{
  "n_head": 4,
  "head_dim": 32,
  "attn_scale": 0.177,
  "init": "normal",
  "init_std_qkv": 0.0442,
  "init_std_up": 0.0442,
  "optimizer": "soap_variant",
  "warmup_steps": 200,
  "decay_fraction": 0.414,
  "train_tokens": 183900000
}
Each number is 500 + 40 x the weight over the matrix's rms, rounded and kept within 0 to 999. Layers, rows and columns count from 0. Numbers have three digits each.

# layer 5 attention query, 128x128, rms 0.213, rows 11-31,42-63,74-95,106-127, columns 0-127
485510465458472513446454540518440516510527557487487543490455498525516533482528456472496545617530487474575481507447501561469462457547522495555561485556523440427491510503447522522477455479537458508489534550527509504508517539504517530489549481438557523507472499489471494433529537528517487554513566492524484521467538485452437540380485489487487514436427522520490518469478456468500443537526
510546522520475515510463483434468412607482495594584476547530553415514499427457485540513514465455579474498494492482447507428454460504512468508491483410507428497463514537510464473556534553476473421544458497553490612491434492443460481508539482508452536534490524528517458537467513524500506499546494510412477488493466500508491467529452471467450451526459502499517499479494452538477496516515
464517557444487520478482472477571461503544529452489540469542501560543464498545494440467454570572514510482431510483548519548516442480456525446525486463455518536453555508472555497524501498466475453475485522427515553486542467501447484491518450532486447579571497555517525474496520523521478466514452529514482491444550518567549536551467467480500555430462559443491504476466510444512508493418
543499555497445491456541509533501415460481484450503461543462475480484506506501466531472520513463432544556481445507474541455476451586477557522535546489470502507527468507469471423488483435509505495509478473479495449567493516439477473481475474588462449471523540561525458514540527592475532523482490562521512515547500553403516563482545451466503535405463475457532568519455522457555519417481
560483470473452452512527569580521495499479538545472456578545487400549403478447498431467468540498541482541378548497497475539515486449476516518479509520459497456508499535469522472490533513459519544536436480505475423547481486441512498507478524525448439530542446501471537411459534450558447504449579521401499516528466485553467527482555528446467561487503500485474516396530511542554447496544
469516471530514468550503524523531491484479451550491555527540548524503524507523440520461491484543559494487462505484529479493448452467554537539466464496475540483482471481557464467560528497474562491492523508500512478501460522480429505494501516447509506513458489537495519474489518536540522537562521458564468417525468496529484466476497508493494525486464496520537464499447441527530543536533
533515510523514557510540546480571500463509524489499493519506442479530479532441520502458498522484484526463529490543496525488480549506493539436459465479453522494547548508498529501466505484515451525512501556468429476513533462490507473492541489501478496491481519467493521541498528486512537462425421482482532467462540502501560455545524496602501563486487503471474568455521509531476486476503
516488516490566570554448543468554535580467507543499508486505508481509483502456520527478467479493483527537506506559455511492452462505453509528520504505540484505470496519477537540475522513477496448526522532505436519453505475433442509488542492555506545439464505534485533507523444550518521477483453494479526558508574488471475468518476481461518506487513478504433435474467462417569516414424
484536526495540502499486548531568494528493492458472491469466462495525499554511511482527532523541485514434498533519518474498543528566497459395492447515437447457515487456608506511501515503458512569564518518452477446557502542558521474494508461479482522506449522506518534544471544530480506530432478489564523505605527515423472514543553471468467491507495534460492512545479524535411483495476
364505495455488468455593483491516609547483539468519504510481497544514528427467482467513508452490581511494447509525536525621529515461517512423486481463491558493532478507562507466541483524466540512525572404462504518482468573531456477505462465461539559497498442563532504527571522491585465472617594493536490530512501506459577437494471536443556424531478487448543547504476475472565500558507
524485515514522475511490468524516438503481495537477488493525546479508470573479387491546538491477473522517603536593502472496524564523504469493479435499488467531503494563488495501526464498430403548522490589526440496596427466466488447465498438499531502493426516578483477513455516445470482511514502527513494454515508521487522529531549491481479508467485484546510526503470538526427509538481
460517484402513521499461415454492477434568517532426489460450449574565514494477459495485490506462549511548537578470486500452412522442576453555535420462564515544408528542535490520505498601511508475504515467544476458518574471466543432540500551495455501485533555503494430575494492470494460485462529476425503549399495451431474440455472524620440471575484587447574443552496478510509548507464
472514529520472511467454461530478433523516477516475420496473459494557554508500449448504460467500446437450503512509435471531522468543450502503527544515538535544501493420532456489545596462384495576497489414480490529475455522553496534550427531492437547453471501547530501434475473442491532548570504566500505537486500499526492507426531529562532484494528480446484439500439485521499509474547
480453518548454516460477548591465469476538478463530567463522473491600507475525424512578528497515563386464500498530518562384503560511477477491532510497459488534431500532554485467575454447471432545550520534523504546605460555496476464513450447432443441488532581473486420471486555527529549470456524534485577526482511570525452574500589525515552483476565522528492482551432466401554525392589
460517497469470532414477478539503566563483499514514498483506478508549454484498478533552476495453489616527507589489499506506536447499498488500435478483485440429514452543594413485431507471440510569527580487541554463495506533507481491513484503468580680533505461523582510460486477569513509473459528497472582526452515506470467516568527470476520429509499467542501526468427419493531552463469
461558480522548439497533482481554543520475448524535508509540434445545592529543489472394443465494508404502523426529568535544551480463488479564484513486530550405447500521527483463501532434473526557472385523536552475447463525508486566488505509476460515477542496469450484452602487469554543523565528507565489499419435472469511488471425578579488528514481469507514427459467514440477525512520
452514583567563492470506545503583461437488524507418557608474476459494509501528452454543523548507515545534542511474573506534531480568475448509553502557410582454482558441543477412516508442564463519549424601558527471483452487524453513504434505498511514546488476550444467543492502539574550486522433479487487474524521565485483447531580538507458474452487518477506492395479529531490469583544
516518481499474489523474492497559513486492449507533468494460525541529494501591590442483603428540502473526523487483480426481473438546481541455475524520474499504554522464537516475507440494458550485427508478482534506467523483539473553544485578509518444509471460509507503450513420454518522506445533498534450528519444503499562588506467451510523491416505496593572480476612500476484502531472
438484469484560480487492529499487507525533475503492520538507512516415528522529500487494446495505505413396497504448453570492563559481539416483481526537488541414445487474499507528563481475439552555504543497547530505549565521455480479568495491519484620501473464512528543529450538522480475522493504490576517501474489477480581503510455570537519496507504500507546530480467542474518502492554
461469560579422501553484500514513535505460488627530548538512481542451409442478463470542488497499486540446568589504458489476535405454499530584526502390493495476428470519428486476503520532507482548477461484526479473557513549487498498545556471407499547529525537449559467574511493480514498546394528497525469546432421442459481472535532514458482537557484450545560575602500500529563495480507
552484491482525556464579498525455474541472444452501468479486516454453533562479472492477538538569490485518538418490457530546495469502510573445558504489449486531470481504484492540513512493499541580550558493535542509502567436448556459522441493548472517469500507515507537515449504562463484542471548504530502436601506424483520530434528466592474408533547499432570500473489486494513513443493
461480511424476440480553474482483519518491488606542499572585572497459531512527509507468559539473487498489554482448580555546524487555500504466526510495526507503467485510475511471582491512491458442458490490563455529523505537486519625534533543440489525599466506489530585464490488509460471517534544554477503436482466501530575538577457565412481421433506491485518529521438471519513488515581
442425463487472516451506578547490491511479493551413483453458490504524430554451524508554520488516497565549431493433477495450413389587456511476561519558576524522487519551464405504524483461544505528428408475443464533448517554474497560537417483470492561534546432512512563529511462463471444489491551452527480563502519611549492470466525421560487546464541494493473455458455467439494499539412
542456468399470468476443541507483567551539616544558510565486570572505493441432469470652486456478494514529483576527524452541475501541522567501498563450487511582536444485473545446445551481544522481545543396461495541483470470510466418540530459456447455579469451452523488483429506533455514466482437456559463535564515521453452517458547534561541515507497433537560504471478540526489464435525
502473438548493564469451493549496560527524480552525467518487565448390461525494467440539497477496456492483504417500471482537503434475478568502536495524534585534505550468509574514447453449502446422440587443493460475543454533525496515555497495511627402568562482478435524419496546492511492471496482465568505398501425558529463499450505465499446505528497467569522494604502438550450496527474
483523575449487465465507499463463508480494578468605539467475483501512475504530524516462491581449488522552473455489409513460490474481513537445493486519469425566579533418518475514555529483531479479499554444446498468494512496442522492492517501488464577467439364573506434485504414455550564466499484389450498580501445437477494520520499553533513488525503492509486466540515499517557513472528
425576486559509464481540528479498543570500475572487505541500505475549545452572505398538541501474496418539515468489542609533526445528475552534488502551532457478457516522470566553499429511462498396564506529475482511511414447460509499497410549504526511488498480513539510441517448507549453457552553456535530471493470499491423491437532599603501443539504552433540564518411473437476471489546
522546563540532470516571501536563491522509566458427515501535539538545473492551534521454483520566480515523542547472519439542483506502518500417545510536488491472537516426517531466522497466525523520450426557408528443456545497526448387503490546543488487522570521532479561523484572470515455534574552527538590486466435519479532501470527556467546437557471477504557450499481535443590519477465
565571531468456519481470474433429447486450457531502517532497467529483520565545447497541540545470479520556484518463579608443513452505528512476557515444508430507468522432478535501509519595440500464516458577591408489545531476535514486531444538477530526544486489497483511466518486520517519543475379503529498513474550517506505468550422487500497536446458481489441504490467501450431459498542
474502482487482472528413492455489557514478489476531455499457494486443490482503516505516496537502495457434581546468536577480486482488515544482548468552520428499461538492427496498516554605508480547578529540586508521537516518571498505467450465502500484469420492532504459459508528517466551498533468513509507535474511528603468519501531476453523513529436487496486521557524508467539543494548
446511479482499535538576415578462434568487508537523577477477472420487500508527507499508440476551500487506476465549552485497581494462495502492454455444490565514470530482582483486468562438462508531525508529519466507555502470443524532475540527483502528560456523507487499469507461478484565564449425543569504488543539509503387553494459564440447601429511460485490563443410448533483503458518
426529540455507410475548535567508576570477498522472546511464541461483441479491516496502474520485461519521539486539443474524517493499495516437463516508476483420553479521452493480555442565503489548534565460482466505543518505474530436459579496452534476501508543562510462496447546523536457514527562514528523508475454529426526533480567556552479468482504517473469452463435543509487557515502
581527573498478509488521507518470479549516451481439467534450463501580510487461496482501545527422515528489516562498541501508524544521526456489484519450509498561501466494567500493473492431473491491506514500512439498494486513472446467499545542485483543493512593501505544421468432410566490503494546479471469455540551484506497508580517509504528452595510473487572577524521495524552510451438
488483506562482518471478434436457509474461479458473553617514495522377531472487502407487566515457525526530472522470490580507502526528479493503534483358517548470476525475482566515513529463545490527502530502510503581536538487503533460454514552506541457530512559556499507531536491440537520491489453599540539529480435519555511433461543538510496495518441544510554493469553496452582495454503
491476466564594471506499499372562413455510510472561487478432516501481501462424527536559435524494536517503472514565481533490469445445522500549507500470451619479504509529523539570545516511520508521484462496529547562559586448578547481473494444460498517459495489485574535496531472455521501498515533461516405480505463560499512432453498511434426529491534492496572537499553506531487492584596
446519478472454462503461528504542546572488435451503466553467505420493501514504490529546528524468511457459468459500484512533501550555438505498509522496459459461488520577448548503560511535514553526484462576447491528486507593525503515514477439548501535479513607476458588522494453464595497459446471452512515480572543413471478513524464467609464554555487434468524499394512517512502498520475
498552554462539482439443536618574555481484479423459462560518594487522561489518489536486494496407593524505501507459542454480430556463512573501546446439424440541500444502525427484426524559458503509565506514526472526440500493495543507528531456534489572617464511513486540546473496496501473528516448540477518474540454508471435479483597498436464480558510516489562538500517478554516532514508
463521473471403515460475470453514496459428555505557446513444493549425469523455498452451591515567510545515519487486470577585496472528535510430443467433397539496514500492488533507509453484505489519427565477444515519474462422552578473478493541483525463568450534515482492523439492491542555564509519418422432518532466604592504489564453531521539442552423450506467461572549511555551542479567
545504599491504539480535567503468553492445572432473520557583487428566480501525526500562538542465532485504414550497427441509525459542484520481496525485478573446470533525443473446468508570465445549497484500488524491491577497590507441444414466431477508465603511475586492521472522445476444433481501466516561479494450477455589526517532459503504562574425476471521488467480556539532457589452
556495474513522544527506459466455484459460489459533464568501492537514494585528455506568449603501529478439500450577548528433532544538465486472431486537518461527551519465484464473442474508477503476478573507513498514455396478519436469496486521555536425457507448516520557547492490547523564462458572536499435482454493546441525472462561506481529523432439491455436511378487486543492489538484
449452515438509486535466506492496537517535496522547489555525487606560484505500432452523441582445428458497474493561519523478412520470455438600431556503492541502557502546621510547482481529496525514518470526447483496548484499471492516507450543456555517487516532456552492510584476521541599473434565463471488531475501499535456505462479494537468572480443486516524463440493437550485508454468
551497435501546466513476492485466450512465521488506536456486473481486494494535521494516430503491524516486511497506545431512461464472543419528506550600499513518575469515487588552502448538532462521519486526566547435505534461539484485542481477489508518484535493524364498513518484544461486493572508528400571497432459431454531493484455470474502484494496495524463516498449401571474506532531
513519552457498468472501514619466484439520542497562468458617472478529565546530485478473519532512510528554540565542556462524468528532502511512530590506472466541410514572638503464443501448472490560550487442470557449519518525476488480470399495574475505515425489427518544524484507506563528539453557530508504541583512501538473494490472478460561484524459536428549536525494568520541546450460
478544518480538489452415488509499489575481538526546480460542527546570460447456557534553457550496535515527551507455504452499433495495507520505460552521423564518510433437465473439507517496561545459523479493514511574478505496489528536560456502446495565459472511457500461510503544544417487476487518564483482533498490446490459527516429526538528433501487521480542503470533548638512500491505
521490473534521498516547485474499437509503524484515530493515521605498571524441518556505450491581461544543479449517508492517508412500429500471420509509422625513476515483498485558427489474523484449417455537467540468434494527509478449418513528511518452485480440475556513497504407507495439520518479494526489468447446493463503445476453488488536462544495540491498521454539481464486524540533
581504438525542538533566475553412487489600498490464515528499494520537482518397462505548527433535549482571512437564465532511384497475508474519549509522468446536577536450515417477514459516579500474503511514483525444515493487431407452457530531460514541490481493534536510497429475521464481510442451528498442443480543507436452494513587503478494575513522538522456506545537484517508522505480
488560553501466525498477528475497445505548492532470518514485492517474483526516447458492515542488446497513519534492490546498513525425522474467473466499449535480465519454471485541448571580474536456472483511487517552414461468534479529556488523493551457551466467510479492504517471486489519483551492489477443519514497546540497478535500499522517531477547546540582557511487474453461560513490
540550507514527483465469562499468494491586528463533512496477479481538472543564532508576492474546513494507509494539507469473473463496488533566543484537497423463508541529576466475501532507550505486437411445495548517433440418503419514561528491486456527545480451515474521569499464460508491532555526518516493484456517504493488505471456419466490541473479474443498515503504450497484555447496
452570478518502546448502497509468554462491584547513557478501483415506546471569509554504551532515534500514490509543466554502468457520492448587510460519497482487476428499545493490507528445513447433554564557502438515489477519470509508454513505524579388520495478478514537508465543484565539534525495486438486454520539535490587540498469546468503446493429481466435529514540551498542443517515
452520493486554483520459481480535481563460593468533554488532510454460550507490445505493452502519466447568494494516487565512515519489499596504390513539411552462561517439523457522534513454508508467516488459516517479505492488484516532544612479518540482529450431534553501467445503484520511518511516505528502481502466481533500524503526571452519491512583552527525499515427508514515521496499
585504509504484535487487516537439487462470470508467417505476473481491479458507511532487508477492485551509508534482538496467515549472526494497513480494569432542498495497479506469492464512478486516560497504540461546511519529534518522492496455475409469523497474493488469496566466496498456430512534533468547490514548513526545450497533471598536568514496515449485530496489481432496452519459
577501560514487511512500515531476504507454499521526489550450572475470470488495520481530448426485500480520458469496526527538500510588529492451485479580518513474466481509475563547534510486525530510558533555516502507496451490494510500492493447534431457524451498487470499528531498498470458539502504520548535517503544480556502512553488461517489523519518499469508530467510507449486525481407
450502452434523470526459540467460581542476505501521459514527475514515465432429524559477503460546553529517491479470521486443431514503572525565552475515521400424509499514435476472422481507499467529527467493488527546539539489451515510480524506536408526497532555454494507470488453488460514469509561525470555474506542530512443516519509512454527485495480490479447522547460537508459458565538
479485531496453511491537522543508565471476577564500578523542522496544535529517571459507483445430514432495560537530466478509517512464512550512544597464505485478459485528488511558508506452576460427459484473487518487506458460486520514510525486501561461516513448466537469524487582460496463549493546510537525476514461507456465567469528489383546519561544422516513459492481511583551553473500
531522475496457508547514485547446403458502485503544486469480460517544494517510460476510514462474478511508503534481505517522410465484454527498572527545512456471430500510525429487458514437448544550447535550483527514511514508457526479494468511569509488539522551496453502453461461483550494470495466481531510491510520512467492552514519520483529495514463458531494475461510479471502489481484
501522458516455486520429486567447512559444475513506483567492518544463503503491470477527500498543596513500477521501471494490509488500515550466502500542442502567473481519466472553493462479499502509474503504511528572499506520468504507514499525493488528495492537435486489493463504521470514513479457495504497487473528456455510601546530583454540546520504459467501563513487588519458452477474
466468447467538492466553463495533541532465474435473498554504503462409482593460496509488490548477490428506505426538486484557506433483545443486414518519461503468524414449492481510540519435504518506462482494538532422456487492485470510451476512525505540552509491521499568444482475472509493567508489532538431575489419542571515521494446536501460531500546452488487437482501475519581494546467
440517473503508464491508412472462469518475478486530521515485485488499503430424472470548551502512455494573502511519501485573520506471492431532496493459532532478426523529494509564493459546481472495519465475525532437491427536472420485493487484507478504548472510472526529477435545474573479543509427507528488520470494448457551538551549513421435425490516477502480428526505488488523511558546
551523602489528558480525469547503469495483477437510532576473542441450479542497552529456548542476491467538530484449458473475484509494525484545534439569500537491467509440491544478512509522452469427551432573465481550469472490470492457497512508488527531527506539534440495472511433518511527488531554528505485505539476433449504422441509548541531522515508469539500489440522480569485485578575
491552461425573505507535471541505530515513512483446484507448462454519504489490454478448463555478517491500543476523568423559512509535517482551495504465539515435563564470454499504532482492492541517447481500577478508452516486519531432465398483464533554468478423546486575527533521510593524519558564518497440536456535433510525479419567444536531484510468513425511506490536522448547506543512
534517475503442502514547451476500488528530490490518553532483512530526532507518479480514466532502491479477493455580471529415528595546520504521542543466501491538527547471525496570508509533544530492549495519491502481575508510465516430489523492419605507483490529502491447506460539545412508486516439515517536525554491523497531490494558466507482401495450494458526515564481468558542439499547
540564504470577511485507528509511553494467561432503514477497511535535458446539581484479443565501378486469469511437481466491534472522501509512472544484509504523481499505512488522487478489480499503463583464477497503470448525450522498477491524545549470512504436544507497483469467450485549591490481504474491511446461505476493521448543485513476523528439444482470513502519485501436482547515
520480564409563532551524582493532531495501481525495520506512474525446474538484514498450442505533506471459545462459509500496517500503475493522426554557483479476533545489515470489495579483454504495478485520511446567432431490585477540539523411468429516475487538443442463470457479553422494495538427469448480485500562469492508457532521484530495513484493552497494550414463519501495519480485
435499478486450501490500512531546559531465458533516489506510469531439485487507487464415424452483451476483539472546442472466467543430530450474465524476531510528485526509460459495447455478482437570445520469503527561528492541506473519501460506450463511523480511492494520540477535494419524541467590472527408510495416553544445469512526530416524459486494511497491470472554526415460428471508
487524524482486481447474484545441474542481472525529560497522584469519551508431464557457499540497478509510470494510495506540355487518523502520544531476501448447495517442424528488489538497536555484572505477511455532519497429413592495453540494504489501528503452545442466558441534525529490528550505497526511487472476466504416506516539533535506392590493373460581520537504555506474559477535
513500451605539475583447555521485506485525489501424498541457478507467529548559475522427463458526588520530505489464493521465560399467498494469491475544493458456454531446405543507592465551523506490449461594461512471572530449527493501497468490507515536529479509501445547526547595487471496519515470590504596496406502481485437542393531520471468466575413504458425501526505469457502513624532
499479491540517445492549404408435521477467529518498468513436589592506543486549489530538481532538443519486481504483522480475466468464434415527555510451464526505493510461554539451489456510529395492538460521519487488528537465564518463475487463556498438470491508522519463472457554478474522490529573507483514422510430491530534455437478502514476491494514447533438521609518463525579538440574
445477475526492554536503556465527517451478443468434449471504461477519471491503468505556477503488513448400455476524500440530505488508539549488482461487453449544477536606489514495511437499483479554492606510576432502490538455602458477542416451521591482481506510492490523523478485471513504481475487507484484446502535477486451460517505462494504458557520495504469511530550492506527471493498
496524506485475495537527506493457500539471523517504491463483460515529497410418502462485449479486483471484454528504527491585516479485484552536542514486568524523451508537484546569487515441523490519551479532498428519477534493505432518456500439494527449558536425445508530514513494503470528423482525482488540550458488539510533524519413496492489522507521474418476518496462520482470512590485
529417521440462523537511528472546430472493387424449502429516451602610581554524509552451558434516543531587503546525550568508477549543526634507529542477493462436502546462556424475555481565528558495521500466473492453544483463411483507503468500463496520500518473500536462463483469584475550572494546478507544516510500445522477543492444512435593522477549537369551469465558464473507511468456
523506484465511537519562607521506558534489540500494508496484560456462484474488409523445503481484545467510467494500472443525484414536552527450468478546484534518474421505454521599460536595502511462464523512509511504539487521525524542494451490526569520473556503490575519536465505488535454572513523510536522536565473483471534556513491486502584491479485504420475559485478514535490526509465
573559459436462517529551447489397508593524499465536598477527507479453518492591465552528524573464451512487541425515524553487439420497465521438587542550480535447584487465574558551532466480517536524478381454380511471466415547502479503574468456450526565489496568478517485524538479562502494543543514505496522473513509536462593490456532478526512548446493432511480551534518457560542541460482
547464455525446528516493465506492553473483429541485444463440460512517525469557414483487496480458550445477555504514578571513471629490548491509465479418503477547434456517581477518486529544471480486516451521567451483501542557489494595480452540472514535488499460453501489460548461482596535569522510423481527482507499558463457441530517562547541523514483498468559444500542468490470502516526
555513498546533513502513493505530535463487442513505497463502493542500485478430459418487529480495529530556509478574477508497488516478520574554581535508487479512513480551563463501474530508565494565498518530516490475503453522498464514503496500494475510552475507538511501476547500557495521404573519533473555509506494458532495500550508392528553437455494524570527589491506519439523485416527
448464507503517532483469535410487558463460517487574523436486451463474471519521481537424515475518446521537465511504529549475485532453472482538498490513483444473502472536571499565548475469483445539528600566571508533487567472500458551436539566525527553507538502525478503461466483527450480522501486418493542451450516571462425537496489511488506485489493464459551550483468480474475521556544
491493471499520495434530488446500485436518519472504493417498423485458507474513483546530519488536469537531446497546477491474505470511530492566512425413547526473512500478457485576495461417443541462512486389495441524476433564490520488455532448453522493531489494487501514573523457486516554467537521564458464501505493509530575501489503368518497441519531516497547497452502468501561434477498
492545545457503518488499526510539519463551432533485494531487540467467465459496434448470509453460485496528506518488555490468519442549521494464473474529445514511439498551562460522550529515550462476506537516475477567549462534518519444537462470415543523508461504448441509510488445455559466505505516525524499424544514510464522485530508476459496499473476465455480460511568473557496401496558
471544582562487485583442495458491487539497450557504542475517523504496499511460466519505529505452501528558458525456553441492481536511475533476541554476502386466494430490514621483492467523505496533469567501439469560512535499462487475526513480493385485519441528498539477489457484529525517504471506453489498495437528454516477452524546512550534535508467546531478559479463531459421546551507
520449485464514508496559444523472436432489492490467475445500547479475486469472469451604499540504586514503458488583480578470476524487498556550396458542474481455539538487453528463455525562534598456493518484464480495486507482493535536520572478487554431494444435543584519477497475505469512515530547515511502561469507504440498529502469563455530494524476528420575500484504568525535477527530
456516413475487429620500437526533520491429436543557521530536515514461543500483539465463448492511535501606471406390458445541491457506560500480512511487506590491587519431459584472513469488452555497471498462499534563522519521450509499503484561444466473490523473563470567508506521499545554531498530483479578541483501427425533440552493418376492462542523476490467499536634479553452569487580
460400418554423512445442512439556490540481568552480514455540456441580478550457520436484480516549514458549563487493546474491514447465469574525443530524498610441562497524524515515501545487522556436439469483493510490423527476484452550587474509438516457506451502479512488523460414486545510504470545486515541558482415525476564563471446507483489437435513511529480575494475516492478537497484
498514498489391457478563547542463541518457501508525562581490526548468517508513474485480479455450450396439477482528510539451531546451517533551544559483532455455465502432494552490565512464405435491550529569480443492522459486475512477547542516448506530473516549522533517522518439517528492470526441459477511544542446518470501465581463579425565455464527519543529586530521444487568545462472
519492442549515466489514500438557488536515454539519524498524497528551506476461488505437494548495519529477495552432565477557522527473472522494460473439476514544520501572497511493430526536579537443492455501432452445499492540450536519443506591549456481536471499476530497528513568474449477473515551434522477490495506517393603526536544492503492405498486562483510507502552587474517451519526
486499548558466479478511576506451510436503424529489524563489532518559509406510558495512515479520554579470511474468522409487522522533493529459433440572484461516603519477432397528541480448486545504477471480453493460461541527498513565490503464498516462614544466504523542478524545477501502449509490518554457522421507407563574563437495472537459448578557518534532504502535490528449468515511
497562497487523522478497441495499453569444482519500451550459462588591468467453478467482475501453483551452570545482508596566488529434528514569504490477459444473505543561587480487492496527518474442548518480461507544522470436490595521490555573573517485498549474438484466561472499438372577535534454472504541510446549506562516505455438488491512491469528460457531477520465515501508431427514
585510503516529498514466479500402507608476433504559475486419616538495499468512584472495562371463552541505519549512483539479497583537499509503489479435455596532517515431492498533411517489475488568555374557543423513466527518498442509491484503520521512508544483536482496436461508415519498458442490485445472480509466475551433529380588514454539518427492500463533465547530465607503468503486
495529463490514555541514531580478487526476509528552496573526580454445503442521477510475515457454491477418526464453482518559485476552532470545584431546519478543416510498555550576522451511484517467495451554503438499525437455528446501535453500499511519500475487514471509465396480440497479453441496531523422479496568486545420510455530580495433517561520462444460508503455472443460454444495
# layer 5 attention key, 32x128, rms 0.185, rows 10-31, columns 0-127
455446517463480510597479459494575430487463523553536504506499468499482528517526450478514474519481499515585507565422569499525421524487497457534502530514527528488489527651524511586434546479461487527508466444488503458471506452509488467521429458447511474450477469503493477452539593487498436484527495472400518461455489460519435599420539492443549502548551495389541512544487465511502524504469
491506556618415504511563466507493486483421456458497484585432469497448523472523464582493550472511552500491474550576421557442493495536477466567486513521435515509512489482473469441481519506424479453489551458508520419535613530546460522506486543508513527507484526501573522527520565553559501501503518553532491479512507478475497459537460549435513485502439488508482520475543546543550365519557
501477509575548510511506525498466549503548545540471519443513450468439584507540478533507538470470451493485473559549478461504563490632513477492479597468433533486444478476489468550529516467537509487542518575459488452567466527521475526513481504448467572495551442556512559503568462438486402492540544498496530491465567524476530417501468495473482548552457401450444493497443509459531571435547
575464519521565503525509535408468477469553455528550488534495486512515497501433523472443500499552489489484577571439529517508471513582511424543503422485607480430456543467451501487410508481494580536462408472467507476473540431467486484488518541587509526430436483549477475482517449459494547590437526564415512497466401492488467469488479545518512513589471484540478562500453578438535462509502
453489541590536502419463579409513556506435500529461427529432486647473515484530447566525464548539428449454522537476459515528520479517492554559543490465497445477456487523493477579532466519533564520506451447528544522441525525557551466482469448503502481500498549505542450438464523566487518472491533545509470513503502492500529450420478446540471466432557478563550449506384466439474535538412
490531464439494459483485520502473489509526493501473519445483518472442483451514571486513532534532534469445528494453510460489491534459534441584505456519465535492446473481581532609512507528524516471571478467500531476561525456480469472501396488473577550468501487435493474531411537458459536541569474541464460461575443411458513527531439479420490590538508462475524474478562464502515510540519
465487488542519524513481537462512534498495513508553478470490491483452472506530458510516482494496457462500474528509506506489561585464530512556537496457509438524444518490514468487482539545490514487475550500547482518470505547476524528462478482480470526505465484501533559453481480498487536483484502469470496540493556478530524464502544491488510456468493517454513543490444472471505482484513
521473506504499520461487491461541479513484547457498517507536472518501516441555479512544493491488524538502519464468455466501477412476472544516460481544530501509498499506436487551486491497538473504556513534495495491490528529496460438533474479514534523513539473504561503508520464496469502513528480551544483517454545481453520519486489486521499495492449464555457521522563481509558496532474
529467503497532506516552467506498502527460455517439432540473482507486455464478512475502544495512500563427458484480439457479561466502539486483487502516533499480510546449498527531540501516516488542518463538493449480480492532482522414485542525449539473489533518504431502478508443510463477464456567493442495518549458514455506488522528489516507491522543514515525486570455496589512528508481
523529545450489539547462400596552452542487492480498480523440471475506505473506448462584480527488458470424474477549548495474441503472473490547517499510557501501422479518414487540506553521486530440546452481564535535445497525508596461414471467502447428532498453522454521502530532476531458525555530509474440490536490498500514441534494425594519505521465483488504470495485500440519509431524
479544457541569459453560448488514525480522502490460566463501528481471533426531383548490517484478443417499473465550560538562472497504458514534529525502523543501439486504500549533513575513577482509559454437541556511467448537529449518514477478524448539501480490484497570531453468440496492523579508464553438517501481521494429526497461493535445541467507512463468497453524476515573468469486
501432446432492552489480472453505523474553570416460454524466418420501467472476541431561469552508475510471479458503566424496579496447532512457560564504488527452532428382455393547530458563580491630507455503521465464536466591508490461446473486568475434482486409606457571506544602401443486512542510492528490538405516501493484512547514549583484527469487495471502532527535432600408387560607
496424441482539511508507551500495493526459491496542518469524435512481473516470464498473463462520477431547543533561482531417449497583477520461429492486454544486481541534544520534426496409509507496522461574482468532474470556529534417476517505483543528484469437471461435494483514522531488499448491460497510409568461576582458544518605553504468541498501513467468535440460508538479475436514
497525501513541588507480557521499552535470550539527510485543538563548495564524490468569472478467399471501569458491485441500490539568531412533447570580500514521477502550540480487518414541492446428442525464497494508419532455468497527537523488521496445455467507511495488564543518481555461536508513446544438473525498511550539548449540507483418389517465468500499517463472518492494502515485
539470554540492442505460517463577441432537536419472488496651443540432471532469396454513521479553449498500455566524502543501470478475541516513560473523510559441461473524568449512541445480564473512519532507559452571505443459534476481459495539526496461510477506446401477481451535528520510577569514560476505495495505566472489524464475483477559402503537496437539439476533529490519555478473
504449457522548551608514525488477486532486465564477504538449551540446466522518543517531436496479454477490474498508490581543447481476526433510524496562502488529515539495517548433531514476521467545506532498507509408498491475579531519443507537515557505475554488492421451524444481507425448503540518487579588491457495443472508483537415511542500479389558518465509462481523479492488470481420
476464497520612506477441520538545542463521472488525470484553467505520485427533491431533479451512464516496507480386525429500516524443535481531446530512501482555555555562488500447525534443516565438521499460548611504526489527534508529494455517515446583476509458507537519512503542523573449468502441514455501565498467555523455495509488560502451476535494446546480433520463462505585474458458
543521493489557450534467567520460566470546535457479481564497546461441477542523478474462549497467530509531510401467463415509445385499486509508496381466435448572493471469417475477492448475593446522483505491426436509484499530471495528574488455515457477504519500491491569512481509477456511509475557511529453492574490567481560534526489512506570536457554480559491478378428501483503522528523
491447622534460510501439481545501526455549423513512538472452450450517460587540555543516465536488471492547486516440466475509462508503470523456492467557527484464480433421542535465463459426533525494499498417537433536501392442554500466515519445512558454527512570518508512517522507499495550573495462445520467466535500557466421531522440536574490526532470504554482502483483422500495547492444
459434515553500494433504516493453524551509436493488592592514476512450544516532522484561497532532454590549493494465532469526459508529537520513427470535500571508481495451447580464441527494502543536533442485499510515481638486496519523563451578562393457519531638423461508470554567507534564559554598529461468560504498466531521555561493494474471539524453554460437436511490491501422502540468
539509518514608515543554463468427560526482465465433595485561554496498482487512512452529584529470540535545492451555499513496474560473513484541512500465558449479488504560480432479493472479394552461527440466539514475510462554493519489487521426469479490544467501515507464611503431551452537530498510485500538494476588628537501614516489528492450474541572512538498629540505534541467482538476
481496499468471484545540508495528517516529468522481501388432455462494476454467478515501477513469436536502462507497520493463513497555468511498502423424504530491591470530421506530573494479505522504497506504533487526475506532485450533574482488500530462597567475468475540544552554559518545513590470508482441518427518542498546437541504448409535470519525457484484555482543513515530504582525